config = dict(
    n_layer=11,
    vocab_size=1024,
    activation='gelu',
    norm='layernorm',
    norm_place='pre',
    rope_base=10000.0,
    tie_embeddings=True,
    optimizer='soap_variant',
    beta1=0.95,
    beta2=0.95,
    decay_fraction=0.693,
    decay_shape='linear',
    batch_tokens=32768,
)
Each number is 128 + 24 x the weight over its row's rms, rounded and kept within 0 to 255. Layers, rows and columns count from 0. Numbers have three digits each. The size before them is the row's rms in percent of the matrix's.

# layer 6 MLP up, 1024x256, rms 0.149, rows 703-728, columns 0-127
102:089181165136159137136129134137154082142108103110130093128120166146085104137150090152122118109101121133178179116088195130077115093116155132127119094119167121094116154126151138114104136126118113080085145116137151118131113137075115137126116131115085117111140121146118130134127139109123131121095126152147109148140116128129127153143115137153120103096139110140097128148144091103150085148102
095:115130148128146136140149099161144131116114123131116123140170148119135105121154142125116073150101163139112127113114086146144137114096146108149125159087145130152092075120107112130082094139132128148117144123077099129132132111126115084113167115133158117102132155154129143127100103103123088133119126088125149105131123118104147142149128139137163109122141115107153102165140158149158144094142
102:127095173144108129157167151157118167131125128133137114182095096158125113123109134125162127166151174161131106141101101152149162158109154109120134150113144123129103111093118140108145147141106172114145136115167123106137094137108134144111107121134121110071089182147119120156171113075168154151122104142105114133086162125092109123151119135125119098137175113127138131130131116109106130127100
104:152127181133147130158133150103132130149143167135090111120109133143134145116110127142083118165106133090072088154140079120105108085102139137160170129155143099159093177114114095144120140156097132145147140130152105161127117155166113101143105141114184175101102163083144142151109089137143153095124155122164144097072150107147078104142095183077146142135117154114121123115145121124131143123118
088:139072120138151170134159120126151114080108144134125133133115135137120104093129141137092129093102106115153113158123070141149130130092141148146089155153148134106142145100142111191129128160117180140143160108117062119140129151130172080147124083118120132122141109134103122112131112042078162115131097130131140124139121136138104124173101135080114118113157111142148153120126103085100136129138
105:131096146141097106106135075107126073125101136115135146179129123153113159175166096121104118092158164135161128103116142125087085141148124137110127145154124149133137133151104125127063112131142128105137103142183110124156135129105145151098146071152128166095111132142162152106165103134162142133147095148146150149147121128142161153159109097170077152097165117070147085145112105146113119119081
101:139125082131138113149133143119076131172153128115121086121110128129107141154135183121193109148105151148103143188151142129155139099141137128117127131141145136124144107124112167112120154129155087107134159140129134147123100158132158141076116144135121114098138122156133135118121117116126140139119133133123076141128101134093182115124126134112121109138101162165117113120163125091124116150103
100:121135117165130101113109117148105146118097142127148125107132099118123139170153116136136124178132160100123145161191155097114140112147131093170196108113129154129162157098149144103120135092085118124141116119174145143133124091108177161132115112131097107144133168133109132116148114086066128103133141140129161130082117115107095150118168106094101118103134130093120093114155107104142137143146
094:158090121112159164130141116159104141154112099156135173112122155151101118128130122134138141099128109111117137127092146129084145136068158097121134083114143111154117130146125139084122105099151149103132150139069125174126106118073103118133153157134103106107157127120127138126116084095130139126072202127145102125173158125147097142121142172112154109140130131115147145152110108167126132127147
107:160135089090119076148078114111108143122049118087107121160110126060139128139110157136152136111135136114148150136141146146122138099105121146120158128119094154106132113138094173140182116133128080172130065119146087129124148147100125146175122117108170157154135161162167142116142122117110143143155146155127120142140114157148141137139080058103123138139151142169143145101170099126129160095135
093:102107081139111129128162101128139120122135099100158116117156163128141138163126135151161118122118126119141133176117120115139137118162148098141167127154126170115120111106102146117124102150105114171115130142140089110154175118122093106110103133093164103167161090164094171109121135131144112106097123085160174157116115151133081126122160126133086094119151112139149095146142117127140122121119
094:150110122163130136138118114141161142129176125111136124166170181150144125090095102168130140178138154143116135126134152114132112154152117091124131095162127115166150154127141131083139096144110128144091100101119121123069080163130140177154098092146093133150147100160110129066093177122123159112126162119116092084142127113125100122198134138109175123157122179085139148157123145126139174123064
103:096119140102152090142128111118146128135108095150124146088129119090127163145091137170148125141163119126102133143108062122140090109162150120136121156097134130159107127074134119104100086132103115111091134126095098113107118141118104154102133097126136126111129145081100160140112110119140159116145098131089096103118138142146141129133119127098128106140170101132121161142127115132103107091101
103:116131125147144111136119098120111156134158114156183100120134110131119089168125172126094102133132122133118104088135116149138190121122152153121146156128129148108101130138106137154131117104119131131130150121159103120142116096132125160142130105159154196132081111174130113131111136168138121131143119105154115154123182128109135116152086114110179104127107125098166148130108159130114114172120
099:129116096146134152076131143085165118110113126125087126133104156162142144132118140124096142128151096146131115131103110112153135117147131123079153123114120140138093122130154136117125194106144127144162096130167115164098128122096184111119141107142084136142180090111165137087147102126105124088087135143131141133134110104120125121165138139133120088106146141153139108158129114083133074108186
102:121131146111112106118139156121136107153127108135114153125102152145132064142147096113120149126160120122134129134124130160152123139135126160105166128136106113165154098087114084153109120113150194146125135094083116128164116126103138100149122172155149115100086137150140106104131130132121100178128098102106109086085104076151145094131144195112121114129117148106148111105079111107122113145108
101:124143128091106112138131192128098141141142101142083114159141143091118160142103121143088102150092139126132115154124134179127136142098155149108154128117122151128151137104156115079107157094106130092105141116165114124138148139165188148130126150107121113115124115153155129137107141145073074143117103163101081115111113143131133130123185114125119096154138103169121115138151131114144158165165
100:116127091100162168122148085134075116110128146138143113126120115084124178157083141128127112134103105125114143141130119119072146100127117172148109147100087133126156082139094123115077122140155165149148117115168129124115092140091074114089122122184154097161112128147121153158132127113151120139110112139112102152164116140142137156082163134121129119138109120081090118113143128147124141140150
101:166132153116127132114112137129130130123123162103147068127103152125135107083110084156093109131169155167150143158152094152133145135174138111122163128110139152121168141142108098150164136128096130140133135110166151099140150088162176115135118103131098128113168160090117180132157133140147145203118110159168129113149092106140115115105156153148122143165146116120151136173095098131144119114118
107:117126096093127106138118170147123098121109108149122119088125142121088167103163145172117142127156185150122140135135134134096087142096098110170172136102147170130151079129101107099099074153156126095112162100118134141114145125096143115169211096120141149145142121141100103117102119116165149105093077146133106132110162159156134094115138138144163115120119110133105149125148105118110127117133
104:141115146106156129124158146153124114115159138094187121107098084117170112144087132099127161175160136124106100123124152108142129099128159158127123119082143090150115109158111113115121157125129129145134152158103136107120092166114135149178125153128153137173128183155137117100083112132116148122138131115135132164116105125152117152127131182117107125106153136126081157135107152085155114132134
103:119099130115131105099084123140119127113108103145145143074158096142094128144158114148115130150108141094133091119115109098154095134109132128108135136138107106125123123153145135110118120150142140117135174101133125135156134095165122091156127119145103156123082149130135100141122144132081131179108083108138131110128139143170126119125178105123207148132146088083150124081111126112116111175147
102:133180115128121131104119124149149170069132111121084135146105117152089109087132135108105077081117108111155128138134120116125101141171136122111157144123173115131104121140177072127119100102116125132146129119124132146131124117137114105185106100169144144140110093169130141114116139118052114113096131121129113120095139159163093121175150146139118129139099132107121181113112144141103102156103
099:174135114109129128135146124134117132123161127058143135158167128138093134145110148177119117094134108129143139141216108113142142133142122146128158112152103124109140160123147133124138169096100116132125127148117124133172126160093132102133126146110157129131151146166115124083105089156157131108152136123112115153127172127053139137081098118115188144111166143121092110122123132128141118169175
108:095130125120149193158135109171147130117115142146134104137123087148169122138117116113135121123097107114162124126147118110145131142129125128177129132172159164087147106076126157181132129146121131113178130156148178184134173119144127158119167123176138099099118142169104107087140131156119155112106113116133128141122124114183147112173145110113137132130130118185168123114167097133169160133145
104:122154089101113136161114119207096144096151118142167158138136145137163115140149126139129178121151090146151160110103081196164115128121097120116139101147155134080143146117101094162083069106118124133151090111138125123166119157135101146118092136161139142135127171142113129133136158086142119110142074124122119124153158102119117141112081119113134124138141127130105100094175124128127109182178
# layer 6 MLP down (transposed), 1024x256, rms 0.147, rows 703-727, columns 0-127
095:158118152124132117132097107125108149123137105082151088142130115140139140162109116133151071169139156144131152083150106143157129138184165165105113138149104104168139114131134115128147149134137087129114117157100084139067149126102130151144187159164120123135126100137149155135097126157094166112101109096082125102123178142134136123179140098110188111114122125142171118109076133157136104123160
099:096148148171112138137110164117169088117101149109137143133139155115124174132125106113165148171109136128124121110118134114150126133102141102095129130144148140096138124149124125124086170168145183094114181128180141156136122147135086126161136131099127157104139113091134110166110103063099168118146142138113146146112105125119132123162154115108086115106163113121180124099134116175113105110130
109:102127120058067098155163120166145136156118136174156150162123106144150139155147154116109150112148136149128114147154134137130161169100106165135104145131154119118153180137188145089115108087112159135123129102126138128133126113100134123135138122085105128114129114167108086123137126123173120130130139121110127121123143115116139088122177103147105113144157075120143169114119142121097125075126
099:142154158125091143127115153102138131159143148145113145150151136126114139137158123152111160150125117121185108112145119152134173096083126092098103099148130089130135123126166120133095138117110121125212108147178118150111153093159153135133132106133128121130127136137154110115105114113132101127169133114144143170135161142144200170144121120129089094155116160104128111077099122106127113155130
105:123125156129117097108124102139098134105112132102117145080129146113115099126140136131171084162142126120124119126111156134137131150156144108100120115142130105160118123143104094100131115105164099128173107122135156179167109100136120157086111142132124113107099160089149103115136111132146136151153191101125146097094120115104090126115081102147127087140126137101140086135072104143140155090137
101:117164183163128164124159113113105138165159088121115132113113156081083121148138147135133128160104140122113141108127129159127103127168112140179115112097145143080118133147153124121164097121118137156109143146102190122136153074140112096116129138134131067146145127123196131189101132109113135157113163112183095108119111172110138121148134143134124121174110098157144104129071154135135138132157
099:144126135160123142147150145172147097123146110150125117081091109125111124107115125114134169148140134124142138086163075090107130119117156098147168126137151087137132116150116150151128134129109109151116107107129165121146112111141120124151139066118114176162151141151162094137114130096133106150143103166161140114106120107128116145163119131170143156116149127100161122129120115202108116138122
100:127135135148128078122156093099135085158107150114106114126181141098115146153145152090137149147148142072162140099098111127126129112117157107133150110141143101101166117125163090082134111118094133131112112102171164122155134102104136152148144132132146088113119168104111137108136148115087121135157131130130156153095110108128116151114116126150145076085111097147111107088142172089167109112125
109:089135143151104138142116081130129162123080179124111152042185137115116167126140129138093135162121127149147154151108143139152129130164134123135129174138103144093146078111115105131124128141127107140124139135152098124154136122126115144112148145130085137144115126106140104143112120120178131166161111142150143101133118109175123114132123148147098132107105095161149149143112144130154135096158
097:153129123120113109126160139131121127151128119075105081151107198153085120116126095170145131107161124132114158113122094125139145156103138172158094133102105119139098111117154119133085173149153125123136127119102103090116151137151111108092117107163094130112117137077126143168134122134135151173148103134141156111107129107130134139137155139144143119154113120122147127172081116124098131156118
092:141141162148102127125089153159141121143128119159136095120151129127109145123080130138174109103137142125167083130113137130137174134148183137096085125094174130125140103118146129126137113143135120117150112116116124120120115137155140113138098159127075148122161134095116154125134145166093116135172106138128135124097118127110082123153117143102159143113111149132118148168106158141153123097156
104:079114098106133152158123174143079104157095163150145082166125159157110124114149131120164124124149161129129131158171085182169137127077131119150135133091116064121121141137140109106137106107133121132134131119136091120117130130103141125139142105154136098145120121127118142160178129164112118142146106149135108127081139116132095142151140143113064083119104132138102131140141162121105132119123
094:137141085130105142110106114139128153134167182144136097111096161104120105109124100143159152115133127146167112065116125107123146136118151103110109120159158157094121136141123113146117110123100146119139100108147155129126139168155122145135127111112120131125123142111119114142127135096091142118110168101107165099096143123146203172133108162152091126113102110135143124123163130147135152148154
097:112149129131129125156127145164121158111109108089141138099130119104137111097161105080117120123157101114108098139173105145130087107134126115113121127104148147128166122128124125108139109097178161110086116143150159128148095129154116094126118135094118095163147134069108141157114124120088175151115125089113133160112159116114149106089167159162121109136158159123129138107130111079124136106097
092:150135114144102126124126126161129168146096137117158102129150129148123180137122110115167107156126112179111161129132128178114123120175116132133121149096155167174155144135136161150122110163141121132131149126156142126136133110148156134118086115114131136081102139149109188117106088091142163095117114132125100114094172100144174128123130126100126153114108115140162166120118131125119150149150
106:152145142133126094125101179161118165150111130124141169164122117112114134115122159136111146125149109135114098181149100142148126109137122116146120108151095118110129144136157160165112142116164112155146095142135151110110104146126103126139105115126133161114151073156122149150113126081099134133116115151135165115149105091110130142111124070164160085146136127074176125164091143120126162163133
101:076084107133110101127113137089194103143117150108144095098147132129120166127111131119106085139150125065147150166124118154142130157096133131091093100119137093172134165106143126114110148132124142114138109116106160146143137160132096120131174166110148151090159143155135146140114104222146116130117148119106130103098100131140114129117146142169123117160127129142134136129116120157149157118157
100:156128123116126069102127158095154181154112121095110159164123123141145127091147133132124121131126153111096167104126156111157083109131122088136156100157081121109107131110097140129148124132140100124088100096135134109113201082084108094128118128135106107140133162095134146153143113154146150113086142115141121146137088119122123168106120078153143136162150147108112118119112162101103133146112
101:140156130112117112102111161101138115147146093085168132156117128124119106118152153106135126120150152106117153134124142134146115148121126111132123101116111127181111109146165137130180086143095129125100099109099108124150135176151131112161145084130100128111122097151145136168129126142105136163124115113133120089113111169103141136105176178102128103112097140143099127078148098110117091123143
099:145101140115139119171095143160142124168116128106136131144136101158123090135138146139128158129118150140154146138114120185102141163099101095166149118130140094153116176105149151122137130143144096134150106108146132115157113108144160133117146174095132145085127120153148069120127173115126132098104125170095122131129117133092150087131124107145164101163107147137151133151108124117097141128108
104:187122136179129178151098178113101134090077166124123129102107110122130133128173146094125154092121093098091148146126101090112151121115132137163149079133133105135115132140103147088161087130148118070165147154130150139167122154125122170128119139154137115135137123113126121147115170104108131118156132142114088112126111095130127112153129150132125118112114168087117114120169142133129166117162
099:170143105133135161144113121111172103163096145154133146106100127128074142099077088130153161093141169122148169148132102094125131130102172110115179150117168142104137109140105153108119158123148110145105103114112146112121152161106148128148115082107134149117122153126117143082115127136110113118150158172156142160129160160133151108168135130123129089099123134169142083180152102135125138095133
098:100150156140121118149117181141134125150155095146120140124130150145147154195147102119124150187138144126110082131108085106094171136083134107151126121098167154138154152147140124069103154100118094135124097124109128123110086102131140135128106143099137119141149144095092127133094139121127168174150111122127156158112129114089118138145069104097105115144101147093168106141082070118138103113117
094:125152102100158151129131072153106125147118073086128142134126118119103124100144103119175151166085089104112110140136106131087126135137157164106105158143140120152122121162155158157134134155132130108106151154115136130150149110179105133137113078144160152124134154146108152179134114113120131162142107135105127101105148119160095117158117142126123158129075153119142140154127139115131140112103
123:113187090147136137117135067132072121108105135166151101158086140127144141134142095118144129117116104113178109112140136147110135122129142122170174166073115130150141109135149146175185128082098137144133099171142111123147123160150100114114139121147157130106101155137157115124114172168125139151121130161111128164150159099151118090155113134127085136111145107151103172095179110152133137133132